Weights of a small GPT-style language model, trained from scratch on English Wikipedia.
Size: 9 layers, width 320, 5 heads of 64, vocabulary 8192, 12.9M parameters.
Architecture: rotary positions, tied embeddings, some layers without attention.
Each number is 200 + 20 x the weight over its row's rms, rounded and kept within 0 to 999. Layers, rows and columns count from 0. The size before them is the row's rms in percent of the matrix's.

# layer 4 MLP up, 1280x320, rms 0.228, rows 677-696, columns 0-159
097,203,210,187,180,210,206,204,192,195,203,188,222,204,215,197,229,198,222,223,174,195,203,217,194,195,203,198,180,192,237,183,196,226,225,233,178,186,183,216,194,184,221,169,173,184,228,196,195,204,194,186,218,168,213,200,208,200,212,173,205,201,184,206,175,167,205,170,177,220,198,206,188,159,191,200,183,203,171,233,195,212,211,177,210,213,204,224,217,222,206,209,199,248,186,179,195,190,178,211,226,190,202,178,188,182,235,231,176,196,188,137,200,192,226,182,193,163,206,159,225,208,223,193,212,201,187,176,169,174,201,173,187,216,253,200,210,195,181,162,217,204,229,212,192,229,211,209,174,218,189,169,220,192,186,214,192,170,218,173,190
096,211,181,223,202,259,232,185,185,213,202,182,210,177,189,211,168,211,199,170,208,234,156,222,196,177,180,237,224,203,192,211,190,189,195,189,205,198,179,172,202,189,203,213,187,199,189,218,216,207,236,232,217,217,184,214,205,184,175,237,209,232,184,200,247,179,170,213,156,216,193,212,214,219,222,186,205,190,186,215,176,175,240,212,183,211,200,190,190,192,188,218,189,184,215,181,181,217,213,209,202,205,192,175,205,191,198,195,230,196,222,211,205,198,194,193,192,172,186,181,229,198,188,191,174,178,206,190,249,197,209,204,175,200,167,213,206,186,195,208,206,175,169,195,246,185,187,185,183,221,219,221,225,222,207,190,199,186,196,177,213
101,198,192,141,237,197,200,205,212,225,173,194,172,163,179,211,210,185,189,193,187,160,225,201,224,205,213,201,213,179,235,198,199,236,221,197,192,178,218,187,179,162,191,206,188,183,201,168,198,230,170,239,214,203,185,221,190,221,206,190,201,186,210,191,180,223,175,189,156,214,181,204,188,165,233,229,176,199,173,190,205,203,191,212,187,189,182,218,217,216,203,194,186,193,189,206,187,195,211,181,218,226,199,211,187,207,207,173,177,216,193,205,227,172,190,232,176,202,185,174,187,194,181,221,163,197,188,209,165,211,200,262,220,195,205,226,206,204,201,195,200,225,214,200,178,211,189,195,194,185,180,199,196,196,158,193,183,187,203,206,182
100,184,207,168,158,186,192,173,184,180,177,206,203,182,210,250,221,202,188,192,209,195,210,205,216,194,190,206,195,173,175,203,211,193,203,219,167,213,221,161,192,241,222,201,219,225,197,172,229,255,262,204,214,198,181,185,182,157,206,262,201,192,214,180,183,199,224,179,171,220,198,202,203,191,208,217,185,221,195,170,191,230,192,213,207,206,205,200,187,196,184,204,199,196,214,188,181,214,247,211,177,198,206,163,230,211,203,188,213,196,177,194,195,200,204,203,167,225,204,155,180,186,197,220,197,196,221,213,164,194,211,208,184,204,229,199,200,180,208,193,178,167,211,205,243,200,200,194,211,208,181,201,224,173,182,217,211,186,196,163,219
086,214,211,228,220,199,211,203,194,190,199,208,195,176,211,189,200,192,219,222,190,211,225,194,153,227,176,168,210,187,206,213,223,231,198,203,182,189,204,218,209,184,188,197,243,217,207,219,195,244,234,213,174,183,195,192,209,194,202,210,189,149,213,190,206,204,196,212,172,193,172,218,181,209,184,192,176,186,181,180,211,202,242,184,201,195,163,180,205,197,230,203,189,217,218,198,187,195,182,213,197,206,206,208,198,185,198,191,218,159,185,199,216,167,219,189,225,220,213,219,222,223,230,205,191,200,161,170,181,226,186,219,189,165,207,196,201,172,247,183,185,205,186,209,234,193,203,196,193,209,205,186,218,231,198,243,190,175,230,213,197
101,191,190,169,222,209,178,207,198,206,217,210,164,231,207,214,207,208,222,202,188,204,202,177,193,172,181,205,177,209,182,203,202,172,197,198,194,221,216,180,198,179,182,188,186,198,201,192,141,173,206,213,197,153,209,215,241,201,187,208,210,215,195,212,168,220,189,181,216,197,183,210,206,196,204,186,209,195,177,216,213,216,208,168,202,161,174,173,192,211,208,221,200,211,208,181,206,241,216,200,207,225,200,226,242,236,212,188,186,204,209,198,203,159,210,214,176,181,220,192,206,258,209,191,206,188,210,199,179,222,254,197,186,202,197,165,228,207,206,206,178,195,215,193,213,190,175,195,217,217,226,165,178,230,196,217,235,188,201,179,202
093,228,213,207,202,183,178,188,181,222,176,216,179,218,227,263,178,176,215,184,225,179,195,187,236,194,198,213,189,196,236,186,186,198,183,223,196,202,238,203,216,212,179,205,190,237,178,192,203,166,225,173,215,200,201,187,182,198,187,173,215,197,191,222,198,222,191,202,172,202,225,191,216,222,222,216,194,224,188,167,260,237,230,186,165,204,220,175,198,218,197,208,214,170,199,198,190,204,174,182,187,212,237,199,198,171,198,158,209,191,198,218,167,211,209,227,230,198,186,225,210,205,199,220,207,214,234,190,221,219,206,192,198,229,189,197,137,175,171,153,195,196,187,216,176,200,187,189,182,186,226,210,175,256,223,183,158,190,194,176,199
102,231,191,194,213,209,220,201,208,189,176,218,215,262,234,170,171,145,189,222,197,206,232,179,184,167,223,210,226,225,196,216,197,178,176,211,188,202,188,194,171,194,203,190,185,200,182,203,176,191,239,200,201,216,203,189,205,184,186,253,170,197,200,219,162,195,204,211,185,202,237,180,240,162,196,192,250,236,201,228,212,196,195,170,209,186,195,167,186,198,203,219,220,209,197,221,177,203,182,181,212,203,160,213,214,196,218,178,194,213,186,167,155,207,225,220,220,220,204,214,184,225,252,194,192,182,167,189,229,140,176,207,202,180,158,208,209,193,208,199,210,216,192,233,204,207,237,188,146,193,202,180,193,212,195,167,189,191,177,196,200
099,187,199,209,204,157,181,183,208,168,189,224,197,235,196,173,182,215,191,197,231,191,218,181,223,182,194,210,194,151,199,165,193,203,217,210,157,212,227,188,211,171,243,223,238,176,218,199,226,206,160,213,195,208,188,203,181,202,201,192,189,188,241,210,214,239,214,186,219,225,224,176,161,212,240,217,174,214,196,211,195,214,242,180,195,203,187,175,209,211,209,188,240,183,172,196,213,175,241,192,201,187,152,224,203,195,205,198,232,196,207,206,214,206,216,243,156,212,184,219,188,185,199,222,225,195,186,192,221,193,203,206,202,203,184,178,185,190,236,196,207,184,228,199,198,163,204,207,161,194,208,212,177,229,193,190,201,201,198,187,207
097,210,169,188,188,209,208,191,214,199,183,201,245,222,214,205,177,186,237,194,205,186,199,225,206,163,190,187,227,184,195,174,213,201,196,208,207,197,210,207,197,209,221,214,230,231,145,224,182,192,181,232,169,179,189,211,177,206,203,182,203,220,223,164,193,220,172,227,163,189,201,187,213,201,232,182,202,213,195,169,188,215,197,210,218,190,221,184,196,170,226,171,230,261,200,196,204,204,186,214,204,180,171,177,208,200,226,178,184,218,227,234,203,181,163,208,211,205,199,219,187,196,186,182,224,217,221,222,202,196,205,174,224,202,194,208,159,170,211,172,187,203,224,214,207,229,228,167,213,224,231,215,193,222,202,182,209,188,171,205,179
102,242,245,223,222,205,217,198,209,176,202,198,198,220,210,159,200,258,224,146,188,202,162,222,228,197,193,233,188,220,186,234,179,206,172,172,180,198,190,199,209,199,179,184,193,176,246,210,160,172,212,188,202,237,157,180,209,227,199,164,216,199,201,191,173,194,202,194,190,181,198,209,193,177,224,230,168,233,189,181,219,220,203,217,189,189,191,181,193,253,207,186,179,216,216,200,196,195,185,193,193,207,201,203,195,219,174,201,215,222,218,181,193,216,199,234,189,210,175,203,232,228,191,208,185,159,196,197,199,230,199,205,210,210,243,213,202,204,210,213,174,231,191,208,223,206,188,167,187,218,192,191,219,191,216,180,211,221,190,172,201
095,228,182,212,207,198,206,166,222,237,190,195,182,211,219,197,189,203,185,204,186,189,208,232,216,227,195,268,230,188,176,188,215,166,176,245,199,183,188,215,212,206,189,216,194,219,230,206,215,197,217,197,195,215,182,221,220,160,165,199,223,205,206,200,194,203,229,232,176,178,187,198,185,161,239,217,196,217,228,193,185,208,197,160,176,233,180,188,204,196,222,180,192,219,205,212,216,196,160,200,172,218,207,198,166,196,180,212,239,180,182,182,203,224,177,187,218,205,206,190,224,163,196,201,198,243,184,212,202,178,202,202,189,212,173,195,197,174,246,219,173,212,219,199,176,157,203,191,172,175,236,220,192,202,179,217,202,192,206,197,191
101,167,191,217,176,189,220,200,170,182,182,214,196,182,194,175,203,213,196,194,202,201,242,187,198,189,202,217,190,168,166,208,214,211,189,250,197,208,202,172,226,192,181,183,178,201,199,160,205,204,199,216,202,189,162,196,207,200,200,193,202,196,154,176,161,180,191,190,162,221,235,238,201,190,180,198,180,199,240,173,183,195,193,170,194,217,168,217,170,172,211,206,186,174,203,178,242,225,207,165,198,225,246,194,231,193,233,214,187,220,171,218,242,213,211,184,248,228,185,207,150,198,175,222,201,197,211,200,197,203,208,204,203,193,229,195,201,199,212,178,208,235,200,189,219,165,194,198,223,186,183,236,189,211,215,193,204,189,203,178,188
105,196,224,213,213,193,190,226,224,201,217,213,204,186,215,195,160,180,212,219,193,203,209,211,207,202,202,236,196,172,180,225,207,159,158,155,159,167,156,180,192,203,183,235,181,191,160,194,206,196,187,203,223,228,185,178,202,224,230,212,184,210,182,222,214,204,204,216,193,172,174,187,182,187,202,228,197,173,239,200,234,195,234,213,183,166,196,225,206,180,209,196,193,225,227,240,229,181,199,212,192,185,211,203,189,201,229,175,199,157,198,216,200,180,212,232,181,217,184,195,194,211,206,175,188,182,186,212,231,177,195,195,172,212,185,205,193,179,220,179,202,204,174,202,220,220,206,221,165,193,182,210,150,196,191,197,178,189,212,193,178
098,224,199,186,176,189,173,195,207,212,199,187,243,219,185,187,180,217,193,202,208,206,176,232,188,212,230,215,191,188,182,204,162,181,199,219,182,180,164,230,212,191,186,203,191,195,211,187,190,201,226,182,175,194,208,212,154,211,204,237,200,208,192,236,215,195,227,225,162,229,235,195,197,228,200,186,181,201,185,184,188,210,216,235,221,187,188,217,206,194,221,215,218,181,183,207,207,189,242,173,190,205,207,223,177,194,198,233,215,209,190,199,199,212,198,206,209,205,213,189,190,178,212,223,231,219,252,198,238,206,224,161,168,199,193,193,217,180,212,214,209,183,222,197,214,207,203,204,146,184,195,230,216,201,233,192,206,217,210,184,202
097,225,229,236,204,192,207,201,208,212,191,204,168,221,208,183,168,189,225,173,227,186,224,199,208,202,202,214,215,174,191,208,197,207,195,229,178,232,188,213,212,212,207,186,153,181,203,225,174,198,199,235,223,209,198,182,220,186,160,230,186,196,199,181,199,170,198,224,237,194,227,199,203,179,150,189,152,205,171,188,188,210,198,227,197,194,210,203,185,223,182,194,228,198,169,169,197,160,239,228,186,221,170,187,171,223,176,173,214,212,221,197,226,195,193,196,176,159,235,207,214,183,179,186,194,228,194,218,215,194,191,212,190,188,205,245,196,179,219,204,243,216,178,162,194,212,176,189,227,185,155,192,220,207,202,210,218,168,197,191,210
105,207,186,200,196,223,201,188,231,193,234,202,188,208,225,250,253,198,222,220,174,221,153,211,202,217,192,212,191,225,175,208,180,169,224,236,226,218,207,196,188,211,127,197,230,231,211,200,207,235,208,204,200,221,209,190,194,217,170,211,239,220,218,206,205,260,209,154,170,188,203,189,186,217,211,207,179,192,181,217,205,202,176,205,184,214,198,192,201,238,238,241,188,186,186,218,205,167,198,191,166,185,194,193,156,204,218,195,198,206,193,180,213,218,205,198,234,225,199,206,176,194,185,202,208,193,213,230,199,209,235,166,187,219,203,175,219,192,217,187,200,197,185,205,200,206,235,187,199,181,202,205,214,198,203,198,193,198,227,206,181
104,188,214,203,187,207,229,224,181,221,166,226,239,188,212,215,220,174,196,217,149,138,213,216,231,226,215,232,138,163,235,195,214,172,182,200,203,205,191,204,188,167,206,160,172,238,187,213,220,203,201,183,206,192,189,210,228,195,211,217,199,203,200,193,199,206,153,220,190,208,195,192,208,209,199,187,223,213,204,188,193,196,173,189,198,181,219,192,198,208,198,166,206,237,183,208,166,177,180,203,227,192,200,191,223,188,183,212,230,182,208,201,209,203,155,202,180,180,172,186,199,216,202,225,188,181,182,213,182,214,177,182,188,224,210,200,203,179,199,209,203,181,199,210,193,195,181,154,179,201,220,195,204,218,194,199,199,205,204,208,180
095,161,237,208,178,234,219,154,182,178,194,216,196,137,185,213,197,173,212,223,183,183,228,223,176,197,185,174,206,168,218,185,168,199,217,215,174,186,198,181,189,216,217,191,220,197,251,160,230,201,159,219,214,207,170,186,223,177,213,202,217,195,226,184,213,216,215,171,170,178,200,204,189,188,169,213,176,184,198,200,243,185,181,214,203,190,205,179,208,210,238,190,214,181,173,200,188,214,195,150,234,216,209,207,230,215,179,195,167,184,248,206,204,194,212,180,198,244,190,225,198,199,151,180,251,204,192,182,224,200,212,234,222,209,189,188,179,218,204,207,237,202,174,187,206,235,195,187,206,205,202,217,206,177,218,189,210,211,220,209,200
107,200,205,228,199,193,182,203,201,210,199,162,210,193,196,200,145,210,225,192,186,210,226,176,187,178,213,254,213,242,195,204,217,195,188,196,196,223,194,210,212,198,203,213,179,217,215,209,202,189,183,176,175,189,181,145,180,206,199,191,218,178,214,226,196,203,209,235,198,159,219,204,205,212,219,215,160,207,179,197,214,214,192,197,239,232,190,194,240,222,157,172,202,199,229,188,210,192,235,191,223,221,239,209,199,199,193,201,155,193,180,227,198,209,187,212,205,181,212,224,185,216,248,194,201,225,239,190,252,184,181,247,227,214,155,209,225,216,218,204,199,189,207,205,197,193,191,215,203,255,211,200,198,184,167,203,169,194,169,184,201